config.yaml
num_hidden_layers: 14
hidden_size: 128
head_dim: 32
hidden_act: "gelu"
norm: "layernorm"
norm_place: "pre"
attn_scale: 0.177
init_std_up: 0.0225
optimizer: "adamw"
beta1: 0.95
beta2: 0.95
warmup_steps: 438
batch_tokens: 32768
max_steps: 4801
Each number is 200 + 20 x the weight over its row's rms, rounded and kept within 0 to 999. Layers, rows and columns count from 0. The size before them is the row's rms in percent of the matrix's.

# up: layer 4 MLP up, 256x128, rms 0.0946, rows 140-166, columns 0-127
# down: layer 4 MLP down (transposed), 256x128, rms 0.0781, rows 140-166, columns 0-127
up140,136,180,212,191,204,255,164,229,190,186,189,160,223,181,210,181,170,212,219,197,245,210,248,209,212,187,178,219,229,178,210,209,216,196,208,213,225,189,199,212,222,184,233,220,204,205,226,234,213,194,165,199,198,183,233,200,199,207,197,201,186,216,206,199,206,172,190,223,180,179,219,161,183,208,221,220,188,215,217,184,165,201,186,186,155,216,202,168,177,174,182,194,218,198,162,198,189,222,186,250,202,208,208,187,199,198,194,181,182,186,220,206,218,197,198,191,196,198,178,215,169,186,222,205,216,208,191,160,218
down140,139,207,199,171,178,173,204,197,186,207,224,230,180,219,211,240,217,179,201,189,185,178,171,188,206,207,218,164,185,229,167,183,176,221,211,162,162,203,178,195,169,197,152,198,207,202,180,165,220,180,214,202,181,205,170,217,217,188,240,206,200,200,198,207,201,212,206,158,218,221,190,254,197,188,160,215,183,191,186,192,202,176,202,238,234,202,188,239,218,223,208,229,181,194,229,218,211,185,219,163,207,193,201,218,195,216,223,213,217,181,209,201,202,201,183,207,193,224,228,195,218,224,188,198,210,194,187,199,189
up141,123,192,190,199,202,185,175,181,166,221,181,226,189,211,186,164,151,166,176,154,194,213,207,183,167,210,196,207,209,223,219,212,211,214,235,223,227,210,212,190,199,224,204,191,204,204,217,213,208,220,212,212,175,223,192,234,218,251,210,190,219,177,208,176,188,208,195,211,221,192,218,159,197,206,172,235,205,210,184,188,184,178,172,180,208,208,201,222,220,187,195,213,223,220,167,163,214,172,217,185,181,208,208,200,205,197,219,214,213,203,193,214,216,202,208,216,203,172,184,192,259,198,150,218,209,217,191,185,210
down141,123,221,214,183,174,223,204,230,228,181,211,183,210,226,231,228,240,211,205,260,197,191,199,221,252,191,199,187,183,200,199,206,225,173,180,193,184,209,219,219,196,186,189,213,169,173,189,161,226,212,169,195,226,192,212,183,165,156,181,219,173,217,230,207,216,174,224,196,182,193,186,224,203,201,223,182,176,197,208,214,189,205,226,222,200,210,214,162,194,205,208,198,181,202,189,205,159,227,196,200,175,208,198,223,182,207,179,191,172,186,217,186,177,200,173,201,193,225,220,190,182,205,201,159,202,192,221,203,184
up142,063,204,206,218,200,239,214,208,178,184,209,214,195,214,212,226,188,212,221,191,197,199,171,213,238,197,248,238,216,203,197,214,207,195,229,176,207,200,209,202,190,199,252,224,215,204,161,214,161,166,140,173,222,191,197,208,190,171,211,222,188,212,209,235,237,199,181,216,191,206,178,211,195,244,233,191,211,204,235,188,208,193,180,205,205,188,205,189,193,217,196,203,211,226,228,179,196,182,223,181,205,212,177,177,205,186,191,185,203,177,179,204,165,152,237,200,205,198,181,211,204,180,202,202,180,173,188,191,194
down142,056,184,178,189,204,171,204,206,234,224,197,199,180,200,187,188,200,206,195,220,209,189,206,187,157,198,149,159,178,179,218,189,189,222,188,232,203,194,197,193,187,210,149,194,196,194,261,193,241,218,252,227,189,203,191,179,205,213,187,196,204,196,183,183,166,188,215,185,198,223,239,193,211,168,163,192,193,214,188,216,204,193,237,215,204,196,187,222,223,172,201,202,197,188,179,217,199,226,167,221,195,185,219,220,181,199,228,203,192,231,210,189,218,213,185,215,221,192,211,180,193,189,200,209,215,256,204,203,212
up143,069,193,207,170,221,188,184,153,195,232,214,170,165,223,200,213,210,203,220,188,168,174,226,223,192,201,190,216,196,148,182,236,185,176,204,207,195,204,223,184,186,202,179,201,228,214,207,183,161,196,205,191,207,184,204,168,204,194,198,213,184,202,170,240,232,183,227,207,261,214,199,210,235,198,207,225,192,213,208,205,178,184,207,185,206,185,188,210,183,230,192,178,239,183,230,195,189,208,203,232,208,220,199,161,215,213,176,190,206,192,194,182,188,177,212,189,179,230,179,208,167,191,227,186,188,193,177,186,220
down143,063,199,211,201,176,202,225,252,197,173,184,225,246,170,214,185,173,203,184,206,233,210,181,177,210,204,203,173,212,254,244,188,222,222,183,198,202,188,173,209,201,217,228,191,172,188,186,226,221,203,195,206,182,221,198,199,194,215,178,178,213,189,223,172,181,195,164,196,145,192,195,170,162,218,190,203,205,178,191,199,208,209,200,218,195,192,210,190,214,155,210,203,189,202,171,204,236,176,200,176,207,169,217,215,200,191,220,208,180,217,208,227,200,217,178,214,221,158,204,207,210,201,189,204,238,205,221,192,197
up144,052,205,189,194,196,183,184,198,213,167,172,162,223,207,218,167,216,187,192,201,180,217,206,212,224,191,179,177,210,195,194,213,180,217,190,189,189,176,236,196,224,174,213,210,219,224,204,245,226,187,194,201,219,208,206,208,218,210,210,167,185,169,171,238,179,183,228,196,191,213,206,231,215,210,166,208,222,226,208,210,198,217,207,206,199,185,144,205,215,202,210,208,182,222,144,181,206,262,208,203,196,163,193,186,173,206,221,194,208,200,215,201,193,193,184,202,235,191,181,200,189,178,234,176,206,156,199,208,202
down144,044,200,214,209,193,199,218,197,190,230,226,224,159,219,187,214,187,199,206,187,217,194,211,184,162,198,230,225,196,218,199,177,245,194,214,216,206,229,163,192,190,219,217,195,185,186,184,167,183,199,216,195,191,196,195,191,175,194,174,202,226,245,234,183,206,210,170,196,225,208,209,165,181,186,230,197,176,162,187,166,194,197,179,183,192,198,255,201,175,210,180,213,217,192,250,217,189,141,203,202,184,236,215,202,213,198,171,200,188,210,192,191,190,211,206,204,168,212,208,218,196,199,170,214,186,232,202,201,216
up145,035,173,226,184,187,227,194,169,193,207,221,181,192,213,185,180,202,192,206,194,178,213,228,224,190,209,178,213,215,201,196,225,175,182,198,214,196,213,232,196,190,154,210,215,215,182,163,194,194,137,220,199,195,204,189,191,204,185,197,230,170,196,205,215,209,210,206,202,172,242,192,208,238,199,182,213,219,221,226,200,233,219,226,199,192,190,209,197,177,233,208,180,200,236,198,204,198,210,185,170,220,193,201,175,137,188,174,190,202,198,190,207,164,178,180,178,205,199,211,199,178,187,212,177,214,134,190,210,204
down145,023,217,160,201,217,166,202,223,215,189,191,199,212,195,203,217,196,180,179,238,204,171,185,186,221,191,209,175,180,206,206,189,290,227,180,188,205,178,179,200,204,226,183,204,164,193,227,203,202,218,181,190,206,199,227,219,192,207,183,172,242,210,182,200,221,219,211,188,200,165,223,197,184,208,204,210,188,210,200,189,168,173,188,199,177,205,169,212,196,166,201,215,221,177,190,188,220,207,195,236,211,212,210,209,249,200,227,209,184,191,188,186,213,217,168,215,187,209,187,214,202,205,163,211,181,237,183,179,184
up146,064,209,195,175,223,211,188,178,195,217,213,153,176,228,220,217,209,226,241,197,191,183,210,221,201,183,209,228,225,173,215,216,164,201,207,201,165,179,221,204,197,214,199,218,221,215,197,197,175,169,194,189,170,216,205,173,198,184,196,185,193,197,207,229,238,153,214,220,220,204,197,223,205,219,208,197,185,214,187,196,193,182,236,187,175,205,202,178,174,219,204,184,188,216,197,171,184,189,211,205,212,199,194,162,203,214,187,176,201,190,233,212,154,161,208,187,184,200,220,221,186,199,271,207,181,164,209,197,199
down146,054,178,210,223,168,201,223,229,226,190,182,252,225,167,191,193,167,200,164,193,202,200,194,173,205,226,174,166,191,221,172,196,235,221,201,185,246,227,149,220,202,207,200,180,185,180,205,217,228,208,226,221,233,186,201,210,202,210,179,192,214,207,204,188,174,241,194,188,161,207,215,176,201,201,193,195,199,199,210,210,202,207,175,223,197,193,192,225,228,186,192,194,206,176,204,226,223,213,210,205,181,191,189,232,200,194,217,191,197,196,165,175,210,215,175,215,216,192,165,187,193,187,167,195,225,239,191,190,224
up147,139,196,203,207,186,172,179,213,182,207,177,175,217,203,199,162,203,197,261,196,215,243,220,172,268,240,203,235,209,186,209,208,196,178,193,169,198,191,205,206,175,196,217,229,212,207,205,210,167,193,190,208,212,190,176,185,208,185,215,217,207,223,180,198,205,205,159,196,198,208,183,203,216,190,194,213,214,226,202,169,186,185,200,191,179,195,219,206,189,222,199,205,191,196,168,198,184,211,222,244,182,180,209,150,214,189,175,175,205,194,237,137,186,216,203,212,199,184,195,206,185,209,194,193,229,193,200,184,218
down147,152,176,182,187,204,201,197,177,202,213,219,196,206,223,184,248,212,182,155,210,181,181,180,215,174,173,174,158,177,224,182,188,154,184,220,221,199,214,149,207,204,231,206,197,179,219,193,189,211,183,203,195,187,205,224,219,183,217,237,198,207,181,227,191,180,171,234,217,202,183,213,212,216,205,227,191,190,177,215,219,189,211,203,199,217,203,157,188,224,219,216,197,201,200,203,196,231,171,185,164,213,214,189,217,191,202,227,194,186,217,166,230,188,216,203,216,205,198,191,228,215,202,209,228,161,250,190,196,196
up148,126,256,225,193,174,181,179,220,196,172,213,192,196,243,173,193,210,206,229,193,187,210,245,173,190,187,216,224,195,215,214,223,203,230,216,162,210,229,209,241,190,209,195,179,204,220,186,159,204,176,221,213,207,220,230,189,212,215,194,161,190,166,213,167,211,220,194,201,205,236,211,190,195,198,197,184,210,215,166,175,205,199,225,197,192,201,187,180,186,167,201,174,211,191,199,234,217,186,213,203,214,163,208,193,196,191,219,200,201,170,196,179,182,188,215,227,226,185,157,180,217,200,183,222,194,213,166,193,189
down148,121,215,178,172,223,210,229,193,218,211,201,208,221,168,223,202,184,180,197,194,187,188,177,213,173,212,174,177,236,194,175,203,227,194,198,220,189,180,186,189,207,194,236,198,199,198,196,248,197,206,190,150,216,229,175,203,169,216,184,202,206,214,199,210,176,181,233,208,183,143,184,197,192,187,166,243,193,181,205,220,197,224,187,213,190,172,204,243,201,234,192,222,187,188,171,198,195,203,187,194,189,225,205,248,210,199,180,207,204,236,210,201,192,202,177,184,196,215,210,212,190,208,234,164,204,177,241,198,216
up149,092,202,195,207,187,205,188,183,158,207,213,155,165,221,217,186,180,194,209,203,223,200,243,199,213,192,216,203,221,213,217,200,194,181,253,209,219,189,216,211,222,227,232,220,206,197,200,215,197,204,178,180,188,195,167,200,201,219,205,207,202,216,206,204,216,193,198,214,173,180,212,195,214,197,169,183,196,211,190,172,248,161,221,234,235,204,205,210,185,236,198,176,206,221,218,181,201,204,178,207,178,188,171,200,148,197,211,221,231,202,223,197,202,177,216,207,193,204,137,198,189,171,190,229,221,186,166,193,207
down149,092,183,196,184,201,184,197,242,226,194,200,230,236,185,175,180,218,202,187,167,205,210,196,189,196,199,198,170,190,186,191,186,195,215,152,181,191,226,191,193,191,206,175,183,193,201,188,197,211,211,230,217,204,197,233,203,195,189,197,185,199,199,216,204,189,193,187,187,228,245,196,206,206,208,229,230,184,203,215,215,159,218,199,191,179,205,193,199,215,170,216,255,197,185,198,211,194,213,199,221,211,200,246,202,231,198,196,178,156,192,172,164,187,233,178,181,228,196,272,200,211,192,221,161,194,197,217,200,224
up150,131,199,190,178,181,199,195,229,176,182,208,193,197,226,224,186,222,204,207,176,175,192,222,190,195,197,183,188,208,204,184,183,205,196,222,211,184,191,182,208,212,190,205,203,209,236,201,227,195,194,208,196,214,178,209,209,232,198,202,144,206,213,216,172,200,184,192,240,205,202,188,217,196,212,225,223,169,210,186,206,192,144,190,191,264,180,200,187,219,254,199,192,207,199,170,208,178,227,191,221,187,151,174,229,201,201,180,172,201,222,212,204,217,196,204,235,217,211,143,215,223,199,169,224,200,213,193,185,211
down150,131,201,202,213,224,224,202,175,199,224,177,200,199,184,192,228,178,198,195,214,226,221,196,210,190,199,218,240,153,186,211,208,203,197,171,192,209,200,255,164,196,216,213,190,188,181,174,186,203,183,194,191,221,222,200,187,184,214,194,241,200,183,174,203,170,224,196,181,189,206,194,179,198,218,180,202,211,201,211,207,187,214,212,216,152,216,215,178,199,179,207,210,223,193,217,237,249,187,211,184,194,244,225,168,205,211,196,213,221,186,168,213,179,211,212,161,190,187,237,182,153,193,232,165,207,195,209,189,173
up151,140,237,205,202,176,225,199,221,205,194,247,224,184,193,229,195,253,219,229,185,209,188,233,189,209,196,168,218,195,209,198,192,201,214,233,141,144,187,215,221,207,217,173,208,219,211,211,172,212,187,222,206,211,205,221,178,197,228,197,191,193,159,218,225,208,201,182,230,181,204,197,212,212,169,182,212,208,194,191,190,238,223,216,202,216,192,182,189,201,212,191,219,200,195,213,229,194,139,191,193,205,183,200,208,180,172,188,182,168,200,192,193,212,206,200,212,205,173,188,214,181,164,192,181,192,227,210,185,185
down151,157,180,179,222,214,188,190,196,211,198,167,160,202,199,170,183,171,207,193,179,191,189,161,206,227,226,228,194,232,182,172,213,206,211,184,265,245,217,178,189,225,186,208,203,185,177,185,214,218,221,180,202,224,206,195,212,213,185,208,201,202,217,182,180,185,172,229,178,202,196,229,204,177,218,212,212,205,202,161,203,196,204,172,202,205,175,194,212,187,216,251,195,176,187,211,179,210,228,200,188,194,229,180,192,232,219,187,217,241,195,211,175,203,199,197,190,174,191,225,181,240,214,215,219,203,168,178,209,180
up152,096,199,192,193,204,176,183,192,188,181,184,193,183,197,245,211,194,187,232,207,203,198,188,193,227,193,221,215,205,191,196,181,191,167,204,185,240,178,213,213,227,198,249,189,252,240,236,179,168,192,191,200,224,220,223,154,204,192,197,199,178,209,186,174,205,195,192,200,236,217,186,184,209,250,215,195,223,197,196,211,198,179,220,206,179,165,219,192,205,222,214,186,240,221,198,176,206,232,198,222,233,206,175,167,196,183,198,186,160,191,190,199,194,188,230,206,200,194,170,189,179,198,236,199,213,184,171,193,189
down152,093,201,216,202,195,213,214,226,208,210,184,202,208,186,170,187,197,209,148,175,181,194,220,204,131,216,174,197,190,210,211,229,223,208,186,228,181,210,169,201,187,207,154,221,162,183,178,243,227,205,212,202,173,175,170,219,209,226,223,202,220,207,203,214,187,195,199,212,151,179,209,200,185,175,200,202,182,198,193,174,194,203,190,219,217,222,193,209,181,166,195,199,173,206,196,234,179,173,194,194,183,180,211,238,217,219,199,219,243,218,225,207,207,210,168,219,202,212,218,211,190,197,196,196,198,232,228,187,213
up153,084,219,205,171,219,178,167,201,211,193,214,174,160,217,195,204,188,246,182,222,210,201,220,222,215,170,232,236,220,160,202,230,179,220,213,185,194,203,216,210,190,196,187,223,226,199,191,197,194,150,236,193,221,228,197,165,190,187,193,213,192,184,167,197,208,172,210,186,234,216,213,247,199,211,210,202,218,212,209,169,173,206,230,199,169,231,212,194,177,250,202,221,211,204,213,198,191,197,223,164,200,193,202,196,216,241,197,205,202,184,206,187,160,192,186,201,183,209,187,193,186,178,210,195,199,178,194,182,182
down153,082,188,194,234,189,206,242,201,173,223,174,211,234,172,194,193,198,169,213,163,208,184,194,162,185,222,180,171,171,231,183,204,263,182,182,216,209,194,202,197,207,226,226,196,191,190,216,210,207,223,202,208,185,180,194,228,201,226,206,183,210,197,212,202,182,224,198,209,144,213,184,152,207,189,184,222,185,190,209,236,217,204,203,199,218,162,178,222,220,147,199,173,193,175,182,193,205,200,197,233,199,227,195,199,202,169,216,185,201,221,187,210,232,201,207,191,207,189,196,195,194,217,205,202,204,213,193,188,240
up154,121,227,217,201,192,233,184,207,205,162,185,188,175,219,203,179,192,213,230,201,204,203,232,167,226,190,214,167,195,215,195,170,193,211,171,188,185,233,160,183,208,193,196,233,203,220,210,199,229,186,175,222,222,209,201,188,225,209,228,187,206,211,214,170,215,186,185,203,245,206,201,225,202,193,154,207,208,176,199,171,248,209,192,185,184,206,189,223,207,202,176,224,203,176,185,242,208,192,202,185,182,152,211,184,226,199,208,171,223,203,212,208,208,208,262,198,192,182,174,209,202,172,181,208,196,201,196,180,182
down154,116,175,156,190,200,198,209,211,194,230,197,218,215,193,206,219,227,184,183,184,197,199,204,214,190,187,183,212,239,176,239,218,202,176,231,190,206,164,243,187,205,198,212,209,200,187,180,186,188,183,232,179,197,202,182,206,162,197,164,224,189,175,175,221,168,210,201,192,184,203,212,193,211,216,264,220,177,221,203,228,166,177,209,216,213,195,202,176,209,184,221,155,194,210,194,179,179,218,210,219,209,239,189,192,189,212,180,221,192,214,211,182,194,210,137,230,190,207,200,203,207,230,206,211,208,189,195,219,217
up155,091,198,206,193,189,195,214,168,189,178,163,165,216,210,209,176,169,234,161,192,202,241,238,221,159,183,180,209,220,211,220,216,185,210,207,201,234,204,199,205,218,198,223,213,199,180,225,213,238,178,207,221,154,206,233,215,194,189,206,220,204,235,210,197,218,179,186,202,171,227,195,212,174,199,181,209,197,198,196,203,213,208,222,199,176,257,187,176,204,215,207,206,191,228,194,187,216,187,234,173,187,203,216,181,197,200,169,211,182,173,167,178,196,204,190,200,181,204,205,188,194,179,251,196,222,174,197,170,204
down155,089,208,197,218,230,203,192,209,225,198,237,230,183,209,204,202,222,163,250,214,202,142,166,193,261,229,194,175,166,197,178,191,244,204,198,196,163,194,195,204,191,212,176,200,194,229,178,195,188,210,176,163,229,190,187,180,201,215,200,202,198,175,199,207,194,207,212,203,240,184,204,208,215,192,224,186,208,187,201,173,185,201,184,211,195,174,213,221,183,188,198,213,189,170,205,202,151,199,163,236,207,192,171,223,204,199,215,195,220,221,232,206,209,188,207,197,214,197,188,214,202,205,166,184,192,225,181,218,197
up156,074,193,228,196,223,208,204,230,191,219,215,198,178,229,170,187,191,192,220,204,193,211,218,237,186,208,180,239,215,188,198,217,191,212,232,199,198,209,223,208,178,169,196,217,205,177,142,194,183,174,260,220,177,189,199,181,176,197,202,217,180,160,204,184,190,220,216,183,183,230,203,220,215,205,204,225,198,214,190,171,215,169,234,176,191,208,231,217,181,209,220,194,190,237,197,223,193,199,201,169,195,177,206,175,149,187,202,215,222,201,183,203,165,186,173,212,215,173,211,212,168,198,189,192,195,226,182,202,197
down156,071,216,169,211,184,178,203,190,207,191,188,184,230,170,221,209,208,183,191,212,213,183,199,156,223,203,214,172,174,204,205,198,257,197,176,206,209,189,212,183,231,246,197,200,211,193,251,212,204,190,159,172,201,215,203,225,225,211,195,173,224,217,190,221,205,195,196,215,216,197,199,167,184,189,179,191,208,203,208,218,194,236,194,226,191,203,165,189,205,192,199,225,210,157,196,171,214,208,183,228,202,229,185,229,245,220,208,183,170,189,202,183,209,199,193,182,167,232,173,185,229,206,191,192,219,166,209,183,183
up157,105,209,192,189,219,215,193,211,179,177,199,163,187,178,215,222,184,200,233,208,209,188,178,166,239,213,195,166,204,202,185,185,196,185,179,221,196,185,197,169,192,223,217,213,205,243,220,182,165,195,183,193,221,183,182,180,213,221,210,201,181,236,192,239,233,188,246,201,235,194,179,192,179,186,208,191,225,187,203,184,201,218,212,227,170,188,202,203,198,230,193,193,227,158,173,198,207,206,196,239,206,196,185,182,205,184,199,194,231,221,199,218,198,178,241,221,166,219,187,212,219,162,219,212,193,186,159,184,214
down157,106,194,218,195,190,198,206,199,208,215,206,243,217,211,194,153,216,200,188,176,221,214,237,220,173,186,211,204,226,193,264,208,161,230,216,196,203,208,191,207,197,166,188,204,195,155,193,225,230,202,220,223,187,207,200,215,187,185,198,191,219,148,208,176,158,210,151,203,165,202,234,200,213,184,210,209,161,213,200,208,190,175,184,160,208,197,169,190,203,184,213,211,195,236,222,225,189,210,199,177,192,207,229,204,192,218,199,206,186,182,201,190,210,199,167,202,214,185,206,187,190,231,199,196,197,207,223,225,178
up158,038,182,188,213,216,182,213,205,223,180,222,226,216,222,198,182,201,174,196,185,209,168,193,217,200,187,179,166,174,185,191,183,191,227,216,187,187,195,208,211,219,167,174,236,207,194,199,202,221,246,200,216,204,198,195,235,214,207,209,181,167,197,179,206,178,219,224,202,206,179,222,193,233,195,181,230,211,214,219,205,219,215,165,237,205,163,192,216,215,201,199,221,184,177,205,221,211,222,180,175,172,193,196,192,178,211,221,190,210,228,192,192,209,238,189,200,211,216,177,202,144,177,168,173,222,144,233,202,202
down158,029,222,208,182,218,200,164,184,173,229,176,158,186,177,214,206,203,227,187,223,197,221,217,198,197,184,247,232,265,230,205,211,198,193,182,219,201,195,194,189,169,235,239,166,205,194,184,193,196,190,183,162,233,207,216,190,190,176,202,206,246,215,209,200,210,208,184,188,195,213,180,207,176,200,217,200,198,196,199,202,177,204,248,141,190,222,200,191,189,193,195,185,204,222,196,178,181,173,211,222,219,210,217,219,223,197,181,215,186,175,208,217,184,206,195,200,182,189,195,222,217,205,202,224,191,237,183,214,192
up159,169,214,178,226,210,207,196,219,185,193,187,191,239,209,202,191,232,224,217,168,198,197,190,198,203,194,206,198,210,221,210,188,230,176,185,192,207,190,221,219,184,187,215,200,232,182,173,186,219,213,209,255,174,203,201,184,208,203,204,192,182,172,155,200,189,214,207,186,182,237,243,168,185,215,157,189,220,224,196,199,217,177,224,215,168,204,222,221,189,200,195,180,204,167,213,221,173,188,202,230,257,183,197,219,187,209,217,208,182,215,221,182,161,187,182,172,227,146,201,177,196,200,194,209,184,208,207,208,190
down159,167,218,244,223,231,216,194,185,203,190,185,219,227,195,213,165,185,198,147,207,165,169,192,143,194,182,213,177,205,184,182,228,181,177,194,199,218,206,201,218,202,186,222,201,203,199,197,217,190,179,183,187,217,196,224,216,212,212,233,222,203,184,188,193,182,188,226,243,190,213,194,173,173,190,243,192,224,187,200,221,203,239,182,184,197,194,186,219,200,214,228,200,176,201,214,197,227,206,212,185,183,199,170,203,214,216,174,196,216,206,214,208,179,194,209,234,175,236,194,181,205,180,233,181,180,192,168,182,240
up160,167,222,219,218,208,218,190,199,192,209,175,172,213,182,200,185,232,236,181,150,220,184,188,166,199,224,238,199,211,197,216,202,234,209,201,209,201,176,210,200,221,211,193,212,206,174,210,178,209,214,208,242,194,160,218,187,214,212,207,199,191,199,182,182,189,228,217,251,191,214,241,188,204,225,184,211,196,203,205,170,178,212,195,176,184,198,200,217,171,199,192,185,170,225,239,177,146,164,181,233,229,206,192,211,196,229,208,200,168,180,191,185,237,197,193,201,229,201,198,187,208,193,180,195,193,197,189,174,170
down160,159,219,209,199,230,174,210,207,176,215,228,206,176,206,204,190,180,215,196,209,179,166,196,226,215,195,174,196,156,225,186,222,175,192,208,177,197,230,185,216,184,186,212,187,192,184,205,186,180,165,193,180,183,241,172,185,200,172,215,213,215,198,210,169,183,216,202,212,218,182,151,203,164,181,187,199,202,153,179,205,214,220,208,221,221,222,215,225,205,199,202,185,179,196,215,222,218,228,166,186,201,206,175,224,199,172,179,233,204,209,212,218,195,207,222,227,182,186,193,216,199,207,222,179,268,186,200,227,216
up161,148,167,199,196,204,228,173,176,213,210,178,170,188,225,245,172,193,220,195,209,194,180,225,204,191,188,208,178,220,218,147,179,209,189,230,223,204,208,193,205,216,201,204,224,211,184,178,199,221,180,210,205,206,163,201,174,224,225,197,185,190,174,176,210,175,194,197,196,205,217,235,179,210,231,202,196,176,183,173,202,219,189,229,197,231,227,242,201,188,203,194,173,220,241,208,202,154,178,209,217,214,206,201,217,208,214,194,216,199,173,207,197,187,215,197,211,197,206,220,223,211,154,189,156,200,190,212,151,212
down161,150,238,224,201,206,208,213,197,206,202,229,213,245,200,194,185,202,223,177,226,205,214,203,196,197,184,209,205,182,216,211,201,241,231,183,207,193,173,201,208,185,207,178,155,245,225,203,188,203,207,196,214,197,185,200,240,226,194,164,217,174,227,200,193,188,227,200,213,181,183,202,201,146,191,189,176,211,213,213,180,207,220,192,231,188,182,180,233,191,183,215,194,208,153,201,178,218,188,207,193,188,175,206,229,209,207,219,211,175,217,140,223,175,152,188,222,207,214,205,198,175,201,182,205,180,170,198,195,191
up162,109,195,209,209,182,195,203,234,197,227,203,243,177,210,190,189,208,153,230,181,207,214,190,187,237,178,210,253,204,214,189,192,181,194,227,184,182,199,210,241,195,205,202,239,196,206,200,195,209,198,197,190,217,190,193,192,194,199,210,200,198,175,213,167,190,217,177,231,156,190,212,167,192,210,214,231,191,199,200,172,196,204,190,216,194,163,226,206,229,219,198,215,210,238,219,184,198,228,191,168,195,193,184,203,198,187,229,200,231,237,180,195,180,174,194,215,228,161,164,181,208,202,153,184,195,211,160,203,199
down162,121,200,180,188,199,195,194,202,201,183,191,146,221,187,201,210,189,222,160,231,201,227,198,190,148,232,206,167,188,170,222,190,226,204,181,230,205,209,227,168,218,194,197,195,202,187,195,213,190,216,201,201,181,220,197,197,205,209,187,209,213,212,173,214,214,166,222,190,252,215,174,222,217,179,189,174,222,201,186,230,194,192,218,178,210,219,164,186,172,178,204,184,189,168,185,215,191,185,200,224,203,207,224,217,217,198,168,199,168,170,228,213,196,222,207,187,184,248,239,215,187,204,230,190,217,202,229,202,186
up163,080,197,213,191,219,206,184,195,198,232,208,163,183,194,185,243,188,198,216,228,195,193,214,208,190,216,214,207,214,198,220,195,194,224,192,199,210,200,217,202,212,230,206,219,204,222,162,173,216,161,208,181,182,214,211,155,190,221,191,160,176,169,200,187,214,175,229,217,179,208,233,231,183,206,194,196,198,228,180,187,210,184,252,184,193,243,185,205,170,212,173,209,183,212,150,211,194,194,170,192,225,182,206,198,192,246,155,198,208,182,226,204,180,182,160,191,171,192,215,213,198,180,204,212,196,197,203,181,202
down163,072,204,191,223,196,181,220,207,213,177,192,238,196,202,235,164,198,194,205,166,207,217,191,186,220,192,185,187,182,215,148,221,231,183,215,192,200,197,184,206,211,179,198,171,193,167,227,225,186,213,210,226,205,191,213,226,217,186,199,204,217,229,189,211,198,193,182,185,209,190,158,152,246,194,193,208,195,160,197,207,189,214,151,220,204,162,197,204,220,189,245,207,207,168,239,178,214,206,235,188,175,234,204,201,207,166,233,188,185,203,179,198,198,219,222,209,220,203,181,180,190,211,194,185,189,197,181,217,189
up164,092,202,199,172,181,204,187,196,162,224,234,182,169,189,187,227,172,153,220,193,186,200,209,202,207,212,231,171,194,224,219,179,203,190,228,217,199,200,213,217,229,221,232,231,194,201,195,192,183,198,206,199,185,180,202,185,216,236,211,188,171,194,227,191,208,224,207,204,180,211,212,185,200,205,207,209,228,188,186,175,212,179,199,201,211,192,199,222,219,216,208,207,183,194,213,194,206,206,175,203,195,152,190,231,120,190,164,200,238,218,166,207,205,181,201,249,192,195,173,211,209,157,192,204,198,198,196,198,168
down164,088,185,197,212,203,208,212,221,246,187,158,194,234,224,193,177,206,237,167,206,225,199,193,176,185,190,181,237,171,183,186,220,175,218,161,190,203,216,208,181,201,192,189,186,196,194,206,202,204,201,199,216,217,219,202,196,185,157,184,206,218,202,178,229,191,175,166,223,227,192,199,209,219,193,204,195,170,214,214,205,156,200,189,203,218,224,196,191,180,194,203,205,206,197,179,219,192,206,210,208,206,238,216,153,254,214,217,207,144,188,222,197,180,207,191,172,208,187,233,197,215,242,200,190,202,206,204,175,238
up165,078,179,216,184,212,175,208,205,199,199,183,161,185,248,210,175,189,211,226,205,205,227,239,223,170,178,178,243,223,166,188,215,170,191,213,195,194,186,213,202,195,186,177,225,199,184,164,197,208,178,225,225,195,196,201,225,191,175,195,217,185,188,194,204,213,210,193,195,183,220,203,224,203,211,188,224,200,201,202,174,219,220,226,194,186,211,214,182,213,221,223,186,203,252,250,194,197,208,228,181,192,196,219,129,189,202,199,207,201,198,173,168,155,217,179,212,221,200,214,205,182,185,208,181,199,182,202,195,175
down165,068,223,189,219,195,210,210,190,210,205,216,216,230,166,170,222,204,206,176,205,209,151,177,184,244,236,211,171,195,211,225,205,271,211,192,193,187,212,204,180,194,202,224,194,209,197,241,210,205,201,183,166,191,215,183,199,201,237,162,203,219,200,208,211,184,194,206,208,207,186,212,177,185,187,205,191,202,202,208,225,187,195,199,202,183,212,174,220,204,178,189,198,198,174,182,193,179,180,164,208,212,199,174,266,240,212,199,187,177,212,212,200,215,191,190,180,176,210,182,194,235,192,194,232,204,206,190,185,245
up166,132,192,210,174,238,201,247,213,218,189,245,178,220,221,217,171,199,194,208,191,239,234,204,182,205,190,219,204,226,169,189,240,208,175,189,208,195,202,204,193,206,171,240,202,202,193,210,219,225,206,180,201,198,218,219,199,200,175,187,244,186,197,193,190,170,162,215,160,192,201,219,182,173,171,187,213,181,181,230,194,194,203,208,227,189,212,191,229,150,186,156,197,189,181,202,197,197,222,222,229,173,193,222,201,208,181,213,199,225,167,184,185,223,193,196,180,195,202,163,186,187,185,198,224,216,214,183,205,195
down166,154,224,189,199,170,213,164,192,167,236,143,233,188,191,203,222,216,227,212,191,174,176,190,214,211,227,179,191,190,228,213,172,193,213,192,190,194,184,201,198,215,207,161,167,191,236,189,192,213,192,216,201,192,200,182,195,203,211,221,164,207,211,207,158,217,238,203,226,220,189,192,224,218,225,237,195,214,208,179,192,191,195,184,190,188,191,224,175,213,184,237,214,203,220,176,188,197,181,191,172,187,212,176,162,178,233,186,206,178,235,230,223,187,199,201,195,201,195,229,212,214,217,216,182,184,167,228,204,217